Weights of a small transformer language model.
Size: 14 layers, MLP 768 SwiGLU, vocabulary 8192.
Architecture: RMSNorm after each block, rotary positions, no biases in attention or MLP, untied embeddings, normalized queries and keys.
Training: a variant of Muon for these matrices, 490M tokens, 5132 steps.
Each number is 500 + 25 x the weight over its row's rms, rounded and kept within 0 to 999. Layers, rows and columns count from 0. Numbers have three digits each. The size before them is the row's rms in percent of the matrix's.

# layer 2 attention output, 384x384, rms 0.106, rows 0-213, columns 192-255
104:491472493468522467550527497511506496457466535477548495466466524542436482505466515490511452477483474500532492532518492495487488533513520498463447483511484549512521551506506468565482500498465531
097:504508494492482501430510524500479491493485518529526508536481496474506458519509504497488465468499527556505522479523545483456464504484465507465498493556469471500499477502487487486481506482465468
103:547513514492533530531528472546478502555526488469480563493512489503507498478489555476509489529494563471493499531542447481512525483520465492498552505503518490501507526508496499535511449519528503
099:522474481504487477516506533504508528524452513460487499540491472488499530528490514509504504500503532482532511527494515431500529489537536476496498525528508504521482507462494503476454528507508508
100:493522539465498520435482528507462518483477514499520495523515494480498481503521481486489531525534523502471490546524516519501518475510498499486496479472521534515558484520510495496518513507507499
099:459459522509450533514527534508509537497485492534503520466503490482510500527476531496541476483503476489539524498534526497532495565494513514490495509514498552522510508537469472534496465462467470
102:496532481509480498500522493505512507486489467511482483465494526519467499491514473494528521490468479488523451467488494480491494489544487515497537488502483450527480532484469542501517477485497453
101:558539531438479500498514495522501523482511514492502491516483504497457473508504493505484506519492456484499499487512492514493507537523526498495478518459531546459545515468493508496545511505483441
100:515517557506474510510522525472471452494514505507500546508522467493512501496469468519540496503514441477502503515467499543456494533478521495512493458470522490529500469543494535478496495521529517
110:500490466486462533435482521509535481499488497494486507476523504470476499504474492475525500494476517504534458505497487515492456542549493487489531520508499468495507522514482487539538487494542491
100:473456488496475480498503506492524509513501552507538517466496520491487496479511451509497520495527524509538495525530484461476497520526471501508489548510521489496478549482458549554498474529503503
103:513521513560507514523506498480490496500445529508505508488500483532517498515544538523519472516504529460519517509472511511467460508490486534526484511506473474528490480530552489494484480483488511
100:473500552511499495499504512526485541475494507489473535518512493450456499479498563513526472474471514519463497525494539527475524468512498494475499528507521483526514548457516489522489498442529472
101:489526470529514490464488466492501501500473538486490473472519492496487491490494508479473546501465474571484507479518517496492486504500478505484465481492523474502464503491487518524489495494511464
103:506488467523497458458512510484522494519483475479495449484492518515490477507494509473490478467505472479522542528503518515441536505507449528523528450501449518470462515473513516514444505538473488
099:516506533472458532537460511530506495462480471468526486517495493543507511468558523571483494526460466459492487480455501487505510514489498521501502537497519504515479524495546502515492524437529520
098:479508534515468482508455496531507522508467456485542518506505504475495497467452485503503475478501424488522509486465479529502522453537478478507507475484496512579459491478523496554475530498537489
096:539534518457492493534452508506474509522493520494468463488505504508505543525527476518481489504507477531532561501531503513490498519474518502484509480498528484515542473482507496509473510531550498
102:473482508466486481508450517526498486449512430523571500516496518546501515485522527467489509504516483522469509473512507468474515526457475520506455513513474532544520494486501485564509514501472465
095:494517525464514497493486498495480516535469488461476522485493507439480512535522541576541483518553530491531496494482481535487512525512466502518518477456517521510503500471513502451518514511499487
100:521539498504470502490514520527456506470514491557521524515495503467551469550478493512478495521542502538505487490511496512428522484511474498502511499486511461491445533492497546453467514497544474
101:501454521491479467486526480494454508466477503461453515521490512493500499531485540469504464468499459504508455494518475473533459519487534483487488536497478506510457451491515517486451484473483501
096:541482524440520516532453500501536524477516519491481460537486479502512480507521477472518471519463476513481471578473476499438509533472497547505530487495532509492479471500509564500505539550477500
098:502474486502503490510469506465461545467515499510499448523480520515477454470480467493488501450476547472475480489508503483495533511469483477457522494485524467514514476533531490504523511542503537
104:539516544544484508506483482521454515546496479485518514498516500440485479503547500469498551510527490505515452485517486489511504493507486468523502483479470494589493524465520510462503507504464560
100:541498500502499492511494496508580493465495458543521495467533516513487516521484504457489482514479520506498521547541437501471496502455473514496502525501486501496479494480511499512479518471518501
103:505475498457514523496540490509502524532467504524494491459479551512482472507476535455511501465530504467520509450512470512483535448498490498518494509480511497504494536490491522521488509444524524
101:511522470556505500481468512522422446479474507543483479505511490448498509509503489465517507484433492487522501551505501527543474476516481504509476499535488510508486490479481517527487545543509491
103:477523507495484512480519506487496535480555480485471478468501517510515549485504542510495480517539505483470557509545500492502501530522503535507467509516466511511496516544495522491488507494528506
103:535488465478522495492458507522501478489494483454545481489537544492505522489491467488509519512477468469504501484425487531483487536521513498481515556519529444482487463504516525512476554430491511
102:507513461522505544506481495499521490506524485542520453468488471493453501509537539518474473466521456499516500521455499494532544497540520514503485497508457495481500474525518505480496516513550533
098:502482521475494471468503495459449500518495497512522485484523509485516530473551502489488491510501520510497532473540507517499501495516549494451487507494505520496458540532492505493509531496474525
098:521491530523498484548496480571495531505490459521480524524532501469479494484489471464541513483528514491476527518507544493497496502554492513520504478495468480500455494492536458489504469502523524
096:484525458502501484457498460479479478520519520450458488531500497465513510486470493533516519497498505473528507519544449484477512464532518480491548486500500486482468543495478498516494470478474521
099:487518469508551505520472516435562521559523479511492518489505492488516522471486494496479520538540491493465476473482522498516507516472505491505512514506535506538493485481534452511516507496497471
100:539545503492514476522489519469482509488507479501476488494545478528471479480546455500494459481526504531531484510536502478478500494468498521511515524542536517471470495437453518504450518523550500
098:547473481466502513481532495475512476513493523504492451482484495514489520526547525517483553529476463485450507474504521452488499521491509492493515521486501556485517525481528492470452486487513506
100:511481508518497501505502513540473515487509518497543474511541505452494458494499459487495512539494452524479483508506502475510525480567515545493457480524531482497475480506490510493509493519498497
102:502487489509539518487550506462511533501478506484509528480552461483506551485474488449525539520552494535511518483502525519543491488481520483515479488493467501485480531490495507504509484511509497
105:513511524498485497530496457533480531492490466464506496523498508522489488504477496542516471530514491506534474519496463511552521489490516490503494483514472539478489533515509532485509499492469472
101:489508485516556488520512507506491503495504526499506508523492422554452475529468524479490493502532475533495500519515473507499468492512491480520519519485480479535489485463486513481494489470474511
108:486512522531511497505493493502460531479532510527535526503513466560460530510497466508453523490507471475512522512551482477523567526498498474478482521504513500464540459490498544495529460459462523
102:481539475495483483506486524513469478517513496494476494455502538524500477534487503468517508515502493503501497505468524511549487478492480524511478486557479489531502448485460503551511497470525521
095:476484457454523472514497480487490472477495498477507460513501509486530495494530482493533497517520494500536448504510492486495526452522504486485489508525476461516524476508521484492497503493544497
096:467500512505490494466522486566483562467485499498515462517488498477489503488507508474493526490509556541478455517499513527449537499498487506475526501462487502480494497494503499474510491479505483
098:499531506523507525475523478515474498471514471527515508497527461540502472502523555521519475512538481489503509498563482484470484485486484483509536534520504464480484501482530494512527466496464488
100:483449568508487475479431511525512472449473513506479518466501449499530490480511540468497502493514468538522523481483548491499489505470529485538490504475487549521485466512521531511485528523531478
098:487483491479481501477532515481525502530506482542502498505486537500485473512489451514515500496522521512439495516492482487562484502492495497494492513553543490505459503482478524489525504476511512
099:521494485516512474484469498531540500455456490485536485471509521507504483476486511469516471531473520530517501483511497476505517490504441495510531517484506510520497487515518510521517516506490479
100:489520541524519527573494506508512520507472459487488466511485527467545522481485500524494471459518481496510456481505465477485493553515491497522527485547496541555529524510481520491458522491506489
104:506531541537476509507491480493483516530444523533476484469485494483490480509494509482522522506499486497490506477448542494509520493529492510493517543502491492509448523497507496536496458485514484
097:508501509524498513537466517521510521518504461504490526507479527505486512475486503527523483531493493543472465504530538476489504491507503521482509469502477466500469505486454556524482477492490512
100:484495492514455451502502496528486541510478520497449444530462519506497528501547489517533459483571482514490465471486451483482500548542502476491494519531516515472491485516483470462516498487515506
095:509510497509508447507490497555504451518482512542531486467470479500487485448498560507475485495513494497474472490529525526452444493522496515476487477482483540468524501493522481503479509522482479
099:484473467466511491450473487476500487521548467506520499501520532505513491514534479528499530490521516499531450488477523488500515534471500534474492527531516486506537528471537489486456517498501504
099:502522478547509495536535509507487479522529502508449510458528547495545500527506491495523526503510518527494487531514514542498513469493478550508501519492468464492522491573514474485513518510480525
101:541504502470500496482504457511511509516502507482491483528495488488517501476485521486503499525467477488497540522492530502471489472489526450451529509486509469526563467517457520464464495491518527
099:517528559496487514534498493534495485444497486482490508487492422480534494534470463481520514503506535500510488482471540515551496518524493541550475509482493510518529483525518476531556493511503563
100:551440488534507491514519458476518455507537442517488505474513506478464478529521506520495516472460469538494505533471467522490480476500480477475486529522471504478505502521531470505522559518524526
101:473508536523496502485500507493473481460485501481465515483491492498492560461501491486473473496490507535549511491523457529514540500448483526497492494509475512445494510483499470513511479502526509
104:490534514510499473523534471504489483530463542519495476495478477448464544467557513527528475508515539488502494502464553473507536467475454473482523492460465541521525503484495461475506525515512503
103:503491499492526467488523546548515485506538484504499515496469534537465490468515502519512520478507512527495488514524491501494523488491514540504510508529462514500423517505528477467499473490491507
098:506566458490506502510528486498497472491535454512471503479495480464496514498527503468483463528553446465522511499486501548459551518543495517486492514468490514501499445548497521491480455486555499
095:531498501491513565462444534521512507492486508464512499518468490544496499473504503487535501496466519495484498504477509528523476460476520480505503495503539488542505518490488526453468506482508513
099:503531532502526485470495472516509483474459538514482503477509516530504454526446551485476473509464493479469544441492539492499491492512526513555551487491456555499442503479485471488463483536538508
097:526494505511515513531505496520469565459500460473511501462458449527490465545455459493468479495473482527510497521515521478470464525522481499542513476484500460486464522501520516513445483468453506
097:491498486452464504496494465547516489462478497489466476517505541512482454520527500501522508477495499518538509509467523502505469547498483459499471494449528501506502491480479499477519520495517531
102:514472503514504517554476505489445523486514492490500494503492466527473495461507485504522510495517499541500518509518520496478487485526475468494487495492475467509535447472480451561523492477494487
098:495562500494549436511481540506493512485485521463507523494502456523482483512504558499530445517509483529470508471498490531544522502498509482452471499507522495509487458521499506549490457483518524
103:452521494502493461471505534521515448492450549472452491493506476531493510471447504511486506504522564487472546530447481454529482490506506512468484475481464488518492481485481523525476468495528528
096:496517475488457507473544515507522455489517461510490470531494538480495507511515516500496523464479523539521517477461491519464522515495480439540501527481528494509474562472533489489488474508526533
103:504505480487510512484511515488509435546494444524512469500499485501497550432531546476498494505500497488487553463507498532534470526506485513513515485514487453515518480504465499497509494498517486
096:482519468490503476468484490459484528513493454532515528499470505523490521548491494459534529495476562452487504533482521483523518503515490506505500487511512530504470519426468472450495502584499502
098:501502487489549490528506533513513504465497524516474504495538478517475503504536511524522462497532481514480486496493487528465455488481479476552517514531461494495485524508499540474552532514448508
101:502476490479481501429436531464457463514491497499477489466497498523529513503431481485483474480486519507452476515514549462454498537486522466489477532513500496531533450525489518503524510493482517
100:474518495488473495493502520525508454455491478508425586509459506472492476497455445499514511469510494509443501478544486477515522509526489522503477510537526509498532487487500500516472539488526514
101:485554537477513508540511440476509506500490435480504489489487548475479466486519466509462500502469478512505463496530512474539483502520538525462492516459523508570518469486514486500531531471484433
101:526459495436507459491501487496535506523511506522473490510485528504503549482499481502491490491506527468541541481518499519492511504540513501466506463445527504462443531513451514542511543514537497
107:510486504478504522518525488490519480504514534553487456501519503498482493474534503479553487553520452515488514512515507490471509485490479496514491504495486530478508513507488463491483562510492523
100:492541466494485497512498522520515500508469511480489539539506517470519528502521517501511523496520517491492483480525482462508487478524530533491518494495448490517516495480501519531477543494452525
101:547514453530433543523510506535477517494512509464492458476551485502482529496483552518500544433514540478477517531530534508534496496514551512484527506528480490505533488473510508517512514445524480
097:498534500529517488516495471489461489449483546468527494480472503455486494495500442503456484512519494505504537515534477474521460483523506521480509483518515479492459491478481529505478473479459505
100:517484418502510508555504499499470535514477494535476520471479519485532524526472537470531485516500518551518501485515525518527485474519548525497496492488456509531509494494502510489480488528520480
101:524489519522477502518493519496490484486503491499515479504487538527497499533500459514526478482503493484514485502542471455483505525486561497506459449476548492483475491447508497517503507439488469
099:474508503486477496463522456509481436475519474496471492530529498521512508486523529475475491514467494489514520481475483466498505502526499482534500502511481473514501551524512503486536452515502486
102:521527501496506478498511483545495496535511514481488529457454500460482488472543543503472499470497524516531489480508480505475463506484484528529506500505487525504506492542498458482488481457479537
105:475475448520493490499518476507498511461499537514510501523538526489505541510546503550483505457479491490455526499571453471495499507470512506522483522486477461496493497511511516486520528505510478
094:479504448494475497500507521470502492459498513445520491479501499505480521487510497460483520529471471535530477478478468445478489497478562523487485499528456510522528504506480473492492524477524505
098:559507496485470515469516502508496532495527492505527496532468495468473482500457501489486489523505491509455502478524517477460480487485517490490504450550506467479502501518503499416481495491444545
103:525502490476506471493523502530514474506555459561492517557470487541479465443484501494485541503519479490482573498540501496543490472516497465487510524484503507468511526476512484479554498502437487
097:490502502484466507468491484520539541509493484481481545526475486542527452535486460514481528494501484525518503475497515427460500511488482524506511523459433489485506484514528501511513451505493506
096:513535454465492502508557504480530511496507527486518559500504479511532477497519473537481479524501481496520505506501510497497515520496504554509524535520555464510506560514490493490510546493513508
099:524445524498543486475468513485511521472497558510490486468547504500498531518518487505493459484511501519498485508460487506460503466525510518495474520568526469481502435538486519528524544517511506
099:530485443482497506512481501490454497531513488513493489465511497462531484513509498481456495511483492520468512480422501473488490482540510494464543502510486525503515472487549438537486499542492500
102:465491535488486516503516445492519492520495491485473498524504529525484500525532485475487508504511462492464508509485520474456532510511502507502566511497459499510477563495460511524470485522528491
097:497535497508528467531518473524552509526561524478488435506498471504508511536488536510492490473512519537500462478520505505524514472483527470503507545518526480495484464471497506447537480517527515
100:468502493536508496498493506506475506551505534514546530457471492503479501491431535488503530452483487494524482503482474515495485519483471498487503540493536503499503496502517493503469531429505527
100:503482499491479523450537492501498498491471493475481505508465578478508501502513504507504488558449474521459507525519462492481504504541489464501517491476531471505491548531495511506470483499501459
100:468548526494528482502451461497462486490513493520466497516485470446528464509490502482527476530510510488528477513517473487490468476504506551466525498493490496509530523473518436497513527505486495
097:509464474492498512513509520487485486484536468493536471500422538527499485497505474526498556499475516486471467516461487476502515476478522515487501548524499508488518534539488537526537516541522549
101:474476502500516492546454492445503474501496523515532519549541490460518491471527495513486499524501492433519536543511511480482519502524466495503511512508506458498462519488510497472487524522480506
102:480459466482477498484517538504508490498526503465513464514464512473529508453501529479506517558511476489502506501536488482496543512497491505480473523565542507508480536522482529506499494505476483
097:491514512520538516519498481477481543520523476546499494500522527503537518473539494523506504477492488470485505525529480474519497499487518493532518472510506497516541477508496491562494500503486503
099:504459501499503467453495494519501504478478549482501487487523535499492538481507532503489506517488521532495523482525521498471527498452470518512500508484503556480524467519491444453530476476510483
099:542499505541494494512515528524475477489481516490467490503500476470479498538483526477492500503478488527497516500491490458507483506507443544522531491485532490482476496500507481531532463509523513
094:520494470517481512526497500511505461504495517496497499524474501460459482497509514490487445505499472512482481509476488511497495471498492525484539506500438470501509487491469525478492506510519510
101:487516492432502540463477477501490435519537514532511501480492546498479469491528519481530495501494526483479463480497533529521472471475461464487512526496475458505487527474514473499441492521548545
099:521507460512493529483492531507485484477514532522529483524495520510495500518457511495490535524532504568492505532477488508494487480502463481478503493492506464491507465492485480535496518510508534
099:442501499508444522496473465495499512484540511491532487489484527480503518520483497501519512494526484499502504561511440467529527470532473481475496526516484490534519518503499506481545474492539520
111:508495491511503561531526475521482496530505538502505554522513518524510475483485514495497507505506540463511522481457502482510493505529517529504497506468479460464488525480572487518497473532513565
100:475508522495502511487498495479473506506488447491525497500524511479494483472477486454517469499507491495473496532538482462516483471523526509531486489504498489530492504515521506473492491502466516
100:506531513511521507519569478544502466503511487498516499482522502543497474496475484490449522493504468511513512539479549487462501501460468504489481495481470514484509489504541501494470503497504525
102:495523494468514519524470486513487527529483508480531525488473484451533472580527467529522482514482468517526492486471494484460550489476512521499490521518505475481483526495500503511488492471535555
103:488479512472476529478525551491502560509508491503486499536458512539512501479495481477487565474481468489548486503523514546505516444485500484514487536458523511479534478461494485504527482482505503
095:480526511482478500472531511510507493526493481464575519544525473515492471478537569492506545482524521473512476500506523531514481486516498520533466526534521532559512527498507505506476477508533481
100:503503533522500458516495564505492488495518508502513495500461478528525466490494515502531512483455462510478469506493460494532524493464487531509522492490517492485500510487469489575476496518420505
098:529503489496466497482557497485480459464512543477517495495517485446536507482495470435454497514488485499517494491471553493501496481508491493516525478520490532485511509510494523476489537531527485
102:521486538550469476519529500504499494480534489528522517533480490534504499489544490508451518496507562513482529525458449513490475530477476467533497497531529468512449493464489488506476487502526515
100:490495468519581524498468504549487469528502481513538475531491523509478519521474505528523511464482504493552493508521517486539548503525529516506493512530499494491560512483472494483514514509493500
096:466469518476506497498489507488481522503533468509535448455507521522505528441473499476505475507510468493499504470475503504522462497480507534507517467500521527504517504524475483487523446526470533
103:542522510512471481498552493464467496534478479521472503493514524494513509502480496487475481448502551478512494488473477502527445516469521460519457494474525489482501508538469537465476528509476501
103:527515453478508505485515448503474497488445523523536493479495527487505536545494530484561475440490471454542458468519483503516474499504488468481485516555472508491502511530490437511483476485512476
100:524483526525506491481488441482510504481500481489482468546493473507476510521492489498490525493489483504431492467509470496490480523496479470478490503568489474534489465495499495534480562484480558
100:494490498559439517485500486447496539469534491522492494469506515449456514505455520533512523474487518508460506464501491527482485471504525532498521500505519513496504508483505443486479493505511461
099:516502485495506491539481492489466476533457514462486500502511517536497499537457488479469464458504515513518476542469464539467493500497495497500522476501468504561519463503472527490452486516460481
095:515501487510523502483507480505502576525533515477538505508509510527552475469466482487526486494467459465552492505477471504460521551490488469535496475453500464483462475516498532556493530465513515
100:508511489463473517483475472501548517557507492537493508496493555472495513488490498526504539524445513509479507506552504479506469519511469472484453533462520517500476521470520528492492496493467510
104:512509469528457528513484493503486549496546500550504508495514485500514538497486543487476478513505523518454527479452495472512506520473485563508447512487521426508494491475478494507476525509477523
102:514495482533551490499481484493509490504500430481504507493432534541509576518499449497495450530481558480521516491457496471517491512554455507516512477542496474503494480484488497510529513521513506
101:511485461523523516509478475469461487505494479445520467501481473497481495519511546518522459541463496462474502541530518482517501478468474522523517475527482553479549513478562535522500509535497512
101:460492496530512485540467500512518467473464514450525486506457521473485480506511512459476508479488498508509510478488506532498523459448477503505533471501479467484507465473529505501493499462467491
109:480496481451510523483498510545452492492490485540490518520516520507498509422487533458517529515517493500504522492531476491509473522516510491490527488519477513475532533453516485486488497512531522
102:527526491481492536516519485486514497485462518473478475505525491493490466479517526474518483514459511465500475455508540468463512503483506534490486493527517496482517538482505516509450451481451519
098:475494511500520482510509521510495500484494536518501498467512491492508541480506531473529496490511496500434502476510482483501544461496483505515487501496523477518532532476513512498477522526482502
104:514490509482513475461470501516488505486484476523504503476515513488499432537499512463486495491496485497552480509541503513478517552458527495510547495475473526490489530524449532480515483540445530
096:473510495514518462483466451513525528553494516514511499497458519551515527482546514507521554471485454489460510529539509553513552490492521452514495504541535479496569428449536528548507519534460494
104:497466479553467477480501460520470483499538487529520506500512525485521516491479499487499511481488514490466534506507503508538520495499524473468535456494460518521514534525482559509515497486516508
104:521528450492519505497518504527460489440499485516500480508522512548506541535492464508469508557549474528479520489495515523467518516486481506489519482491448561463461501529479468555473499472483534
099:511514535490506489507529478521458472498478571472464492558505520480479472532527500509490488485470512516515507473533529476503514473505505521452503455526500498496533512517539508522484502521514496
100:477492500487480476494491538521491479470501485505502486484472503466480446496511487502482486512506469522486510514496499481477446565550501497515509497433486544566483490533499513464491504491522479
101:501489529480482496476488495501474477482524504465509509459467535477531556512510507501484528501518513503520541508486514513496533499515495456543473493479481481516499510531525479536482496525487491
100:499449519509516448496490459478471453498527516528484447498542536547507503500520495481524502481520466513468518451459481529415520475529484519538513466480529528511513499530502540521453544493491491
103:492505561470510512507485523469500509502575514503522521528502554430450497531497483525519479492481457525483499526526533475497515549529479495464511478455535506473495481496504540520505476508540485
096:489491521479516471483486498525486485516478510543534491494524518561443517450484548461569515497543546483510508495486521529482546486469468526477498472501493495528515472508515546496502497510499512
096:476473473532543562515497545502480471476506521526525450494512537492494461497481503467510508476473514466536488468479472492483494474430525533492510520521534509523515501525535544448530504489520549
103:518494541508513482498469495497515487488495518486483484556497472494514489494502527532509533528502446528494505472485512484489437507487488478501495489499522521507479501476475506487498496517482527
104:475517497507490482472531466487486488531450502473475491518509530496506481526488494522551473462504504492555449514460488516503490490552484486495516492506515475514505508533514511507475509542502497
096:522519486534506532469526514496505496506508467473534478520459492501491520504514462557515508547477482518464470472477490508499531526451485531495465516492484519493533515487513510445434466492505497
105:516551516571459504489482495486512505503492446507474497477421458484496498487493503510506506509487516483514494491488477494499497481484502510535529511498540524534518473560464518521512549438469510
098:513509515485519537493489482518505504519500544483474498527497505474478503499506515497537548504554483515470496519458467481493513498513518515528501499537509523508512502498522504506441492500490510
103:461481481483480491542510525555476536538477498556504534460491498508463474505493531518502516496514477527501461487516504507535551518476506486507514497481503477497502512511500516513529513473512516
098:511503530507540537453467484486518528445496527489486526491528524487481497469490499504530505501494511496496525526477472499514519476509463537488492521457457460526506515484449511536494522535504503
100:478472510514480477483486475525546482462485510475530495466503508512439489462542483502545513476503489478502522449535473484516458516514505513508487501483500491532473496516474487493478486491503527
097:491475480450516499527489532460495487539518477503474538471503512533507518466506510521504500439518467502459500484509526459492516479526511513505490474503522448463480475528501557510495459510503457
102:499493496458435510519500500515492484502533438538526506484487456506516530484464478511496497505502490477492487522480479450544480525503474513466497458486534484472461492495547480497496522510500505
094:490488516524472533499519490470495481456508509544495501516528509474484509526480556506504507485476517556474445513538478504494533470506489496542458518529460513498514473500552496516487483502463540
101:488472486471519523500504500494516483479497511442482481514555521474502473508507500522566554525503539451531466505544499471480491551506458490476502499524485511469498537512442481485483514522511496
099:460470480496493462485497498531516489496472477480481473483475534481472466444472523514534513498508500524482545481541509499491466495481515554471488512550492499502492496466506490519490470421505503
103:470484492537549520509490483511459521459512492504495522500546511465496523501513487539546493474525523474506528468482552471494480493511471515559483476502478490508513456449484489501498518474492451
097:509498523522487468530479487514490481478508492501505544514506502500514511517498515461488470451507528474487528519475469510491483503480502519525477455497513511476460513501515487512487504535494503
100:495507482453446478521498474469477450478516503538492459517529498514531475531469519510513537456503516494487478480455492497519500487540487517478478486532502506502501523487468468514509511510498462
102:497440522518520470528522524522510487551476495492521517512507495510502497500573499500486522497533526513519465515524483500456556524508468523513491502473519552508497515566470517511526484460496520
102:499494514471489504480484505498489486519520528488472532515438496525484474490504532493521510481497480517525476481545460528484548480494498499515469537485515570486507536495472429550470496539499557
104:504532489474509492489490452511463519526529527436473536495526527473477528497500490471520501534505504506501454491548430521505499470483506496506466537526498537485531443495485478500524523491516522
102:505498530470475507482507502523504456505473498452543545471500485529539572488487487533502490471529480486495492496490492529485510526523489520458457467522491495508508496533514506506513487448489489
100:524511525508574507476562492515516495510501521539509567444507468512512481538491501480476516530500508486509487475519487455487490453490444527574521491494496489512498492510488487505483514525564518
093:516491481466533487500545479505536499485531489508492504485507451509512543549456450488526487523539468480421506500563504482458480484522505464473490465489508496511498476485491481528505522515522519
100:488477502517463501519528475507532531476518495495457521491467481490499508522535497474514535549520492516485501487529495493493476498498466493490545556456502494500485536505470442501498481482513481
099:479502489516480444486519442500473470482527475470490481487499514493475467573533466519504486471460519507511567509509520497483493548509507528538429528524523539487497481475501465435496496470484504
101:492525488528541495509500521512470536500485479471545492472472474541526485453499488473526463508502450483511527537497494505531558469524490505485493536474508515465492480487494527467528501532471506
096:470533453539470523470507532501560528482514505456480519509499499520509461483520484459506491496474557455460530473483477541500461465489524489493468476482491502507484530487527519469495471479516478
102:511499477529467528539492468484514509486500535454485507512532489540490524530465472465514514493497532448514507528473502509522489490504527539497483515500523522491531525490549499458544466520517504
099:473513469500526513510533480467464518539494498508476539462527494494527475513523507466503511467535507510524537503536479512481505479504476499489510484492537491515487494528514480482530460499494552
100:519496534495519504510490510560463489485502491524462511527487498445491524490498486484499512476468543510483469506479516544504459511558514517437504500509515484513503491465542529494487493512469581
106:509478457456523490537482498475457502504489494501522460471538446497473467488486443483459499501484500497496509532472539513517527516485452462444480477488487545519475458482511504517491502505522490
103:490510518502504526484553510508481516520510500484542494496484515500525520501482517494470499501548591520474430500490514488500463467499517493519513506462509499471496520497518541480488483470520498
095:530509510539476509486536482509498493509500487506508456511510485515543508460494493497486505551525482539523535465514513493524485534500494488489472502510532516477540509514467497505477486480485522
101:474429452535494476446519481480476472542544544499510533521554492509524501525518508488505524463486470525527424466481486541484499478493517496479525503485495498474469502465469485480497501540504470
102:487500507542463487501516510474518469468508479471502465486508478501528460468498504470527427475541512518530517495535477529460512491505486494487466485469527559448481521488533537504500505533523506
100:518529504555477491529484501515480486483499497574589503531507484531546516493476470484548483513490495506503514509507516466480516474458500502507528499563518497453532539556520541475529465483529529
099:529464494537480551499523481511482489500506535500487554543471509459518471477517504506473500484451500515503511461478473496491524508484486534466498508528477480436508518499523469573487517521499494
097:440467486521500564474503488482494508456484505544493488496515506518507486483537533481511508545492487456527499500485474495421495468503511474505475489504533459529489488478489539463501513497499495
100:451532469464487542503471532516511506452478470460534474467525489444440480520546489510460517551505493474517485487474515490515538471541534472518481474516502494487492539469483505483523485501487494
104:516527501474468455484442464539464512428540493506478549528537526513486547528527480492513501478485520497491474476493508523518473474502488510481485535504472488461497507521483546499484464502494552
100:464508522495521474494526521488516477495448492503480469509486512504527511509518498491476533519501511538507463558551482496489500523551546498507506532493483493509506517512482467457453551490524476
101:538479492483527513520482476532503468527528519501476484482493531514532518549542514578518522496507551557516479453498485517544538476524488467470503518490508510537492520535515515475514501505513446
100:496504455498493537502458552481465504475482501508514470496464520542487500503439504521531490522494528493504419492467533511452492473484509551496563489499503532540470498455500593502492501523498521
099:484544536524491463467519501513531499440510493508468518522530447465543492470509540522516490436533488493508472497497520460523530526468522496475537486521465487513508557487501479480522519522469502
099:502505458534544539518490475516495460518540542450496504502473505475532505490500552524463468518498486527477512495473442520474467516462522461504494547535535544497477486461495461493517477535464485
097:524501446496488503512508457513495525497512431522519508470515552494490517484465503546498504491478491502496529497495495478513502504524507524506492500496510491479489488474504518470487484506454515
100:544490485486476492511501491443512509496487478557504495569484486510496528506523521485476494482497481529481481527494492496505476499511517513492526519496453540513519495467514458496513543429501539
097:530494537531509496488513475503507502478525501483448507523495499552513476533455495422506496419450473478484518484494484511507545501506479500441541518523556498502485554516497462490477493505505488
100:523519500458470512451481469500475508515468485496472488506504493506496517477492453533538498494488491482492494492505509490494545481508486515533493482551490495495480504498449487536521544525526528
098:489516499551541514480473517483462465505509528515517546485513488521480496502480460484467588501441518490523520478504510496531507489482519500514458481499486508473506513468528504475496521500531465
104:500466525466528517477489516517509455530453556507472514525475519547508520517534494493469521521490506517510486525516495454503503501494484488487475487457520535524460499524496489472503444502487527
099:506498500513486502502476518475471460505474450486509495473546509527521468536489448507482561504499500485486494518450517505493540493505534525504460475495538477491532483532490489518475483475488544
102:513467491470543541520501505502509486534495497445471520441496479514499518524431461427515506491464466476519461513508444467484544541475483509442441473512508512505484506513482486509487482512500485
100:497512514481523570493487524463419522464508498435513532500514527493511487497535502531492517514467522486524514526496540474518532454498464535487514532499513519487490445496525473516493510479502507
097:524465501479507507510515508525514520476521518502483483506563481500509508512484465478528485491544468482454469451497475516495477477502533543510545524510493520465504451538551511443497531498472516
100:480526548492449514507455466532554517496528451456487492493521519492526516514465445468477457491477557540474476474503564503496508471502511470494472467495468512463457510500497511529483433509507474
104:503478490491540497568490476533520545499497508538526568504513475488489520532532485514514489490503538483512535490509518522519480520490498509507492509501470485517509520518513480522453482460494457
094:472475485498486469497504501488504480523540478508502465500537498491543499514505486517445525496487551508505497475517463481497457483526480465457487519481503519527528499508489499485532485500516496
095:480487459516482528512520476448480522514493467518506512457499477510473480508504493487499479532502525519530530506492510496496469543480501533504474476472495491492498516478492457525511496491438476
094:505483441456524465497519484521497487498521512546498531512469527492517508486510512513540507511512468457474502482489490486469539491514495482522515522540539501471515484527497504529498525521529558
100:476513522513477470481516522469471515494496508517486483450442486463539497507520517485488497491505496497488480502472517491475528526500491478493486477523530510544473510497463462455516538499483460
104:484452505487479501484531443504483485530477498473513536530545508494490484508520488505503503476544482505488476482472521489550507525508528467481490544473552532515507516520527521505505549512495505
104:497532483500480500513477485457545474480509531497502524519507542497479534512468476484485493510509506514453484492465510481556512507492468474484539504469484506472517468493523502484491541509495491
102:479521531491474535474525503508482479481485525460547536518484492542493491471507490478500524498449497481505514469481488497521470495525487518514518552472517461491507528492508505492483487547491498
103:508480543508528503518524489543521489476476487564479509519508534523551503506493531525493465504537464507523495516527479516484504482476521536538539477522532490546464488498504505524529530539515508
099:508512503511455493449544522486492541512526531477518470468541546532513515471525500478480473532477550521505547522493531528509510519489534504524469427486437458517487458534490513487451485528504486
100:508490482527493494479532489511486538478548462473501510481562505489480512506523537489506482506515452585527477523499502533488476512546484541496536498462499484524484501482525490488503508496496444
100:497508503522476528514488456509514524529453497492539444506466484516516517490526531517489476481495505506541471513494499494489492470538487549538530500563528511477467506472509490523465482489487494
104:531516519472523524526543525496467455528500455541520514519552539491514473505492495500475484530489508501506526521505513510478443501499513493540492526536513527570492490467490480487486508481515512
101:492502536500500507513505461478516511495463510507494488445489498512483509514497501489502534451500521527497505494493506476463500485475558470513499489499480525521501506519488538465472517521494559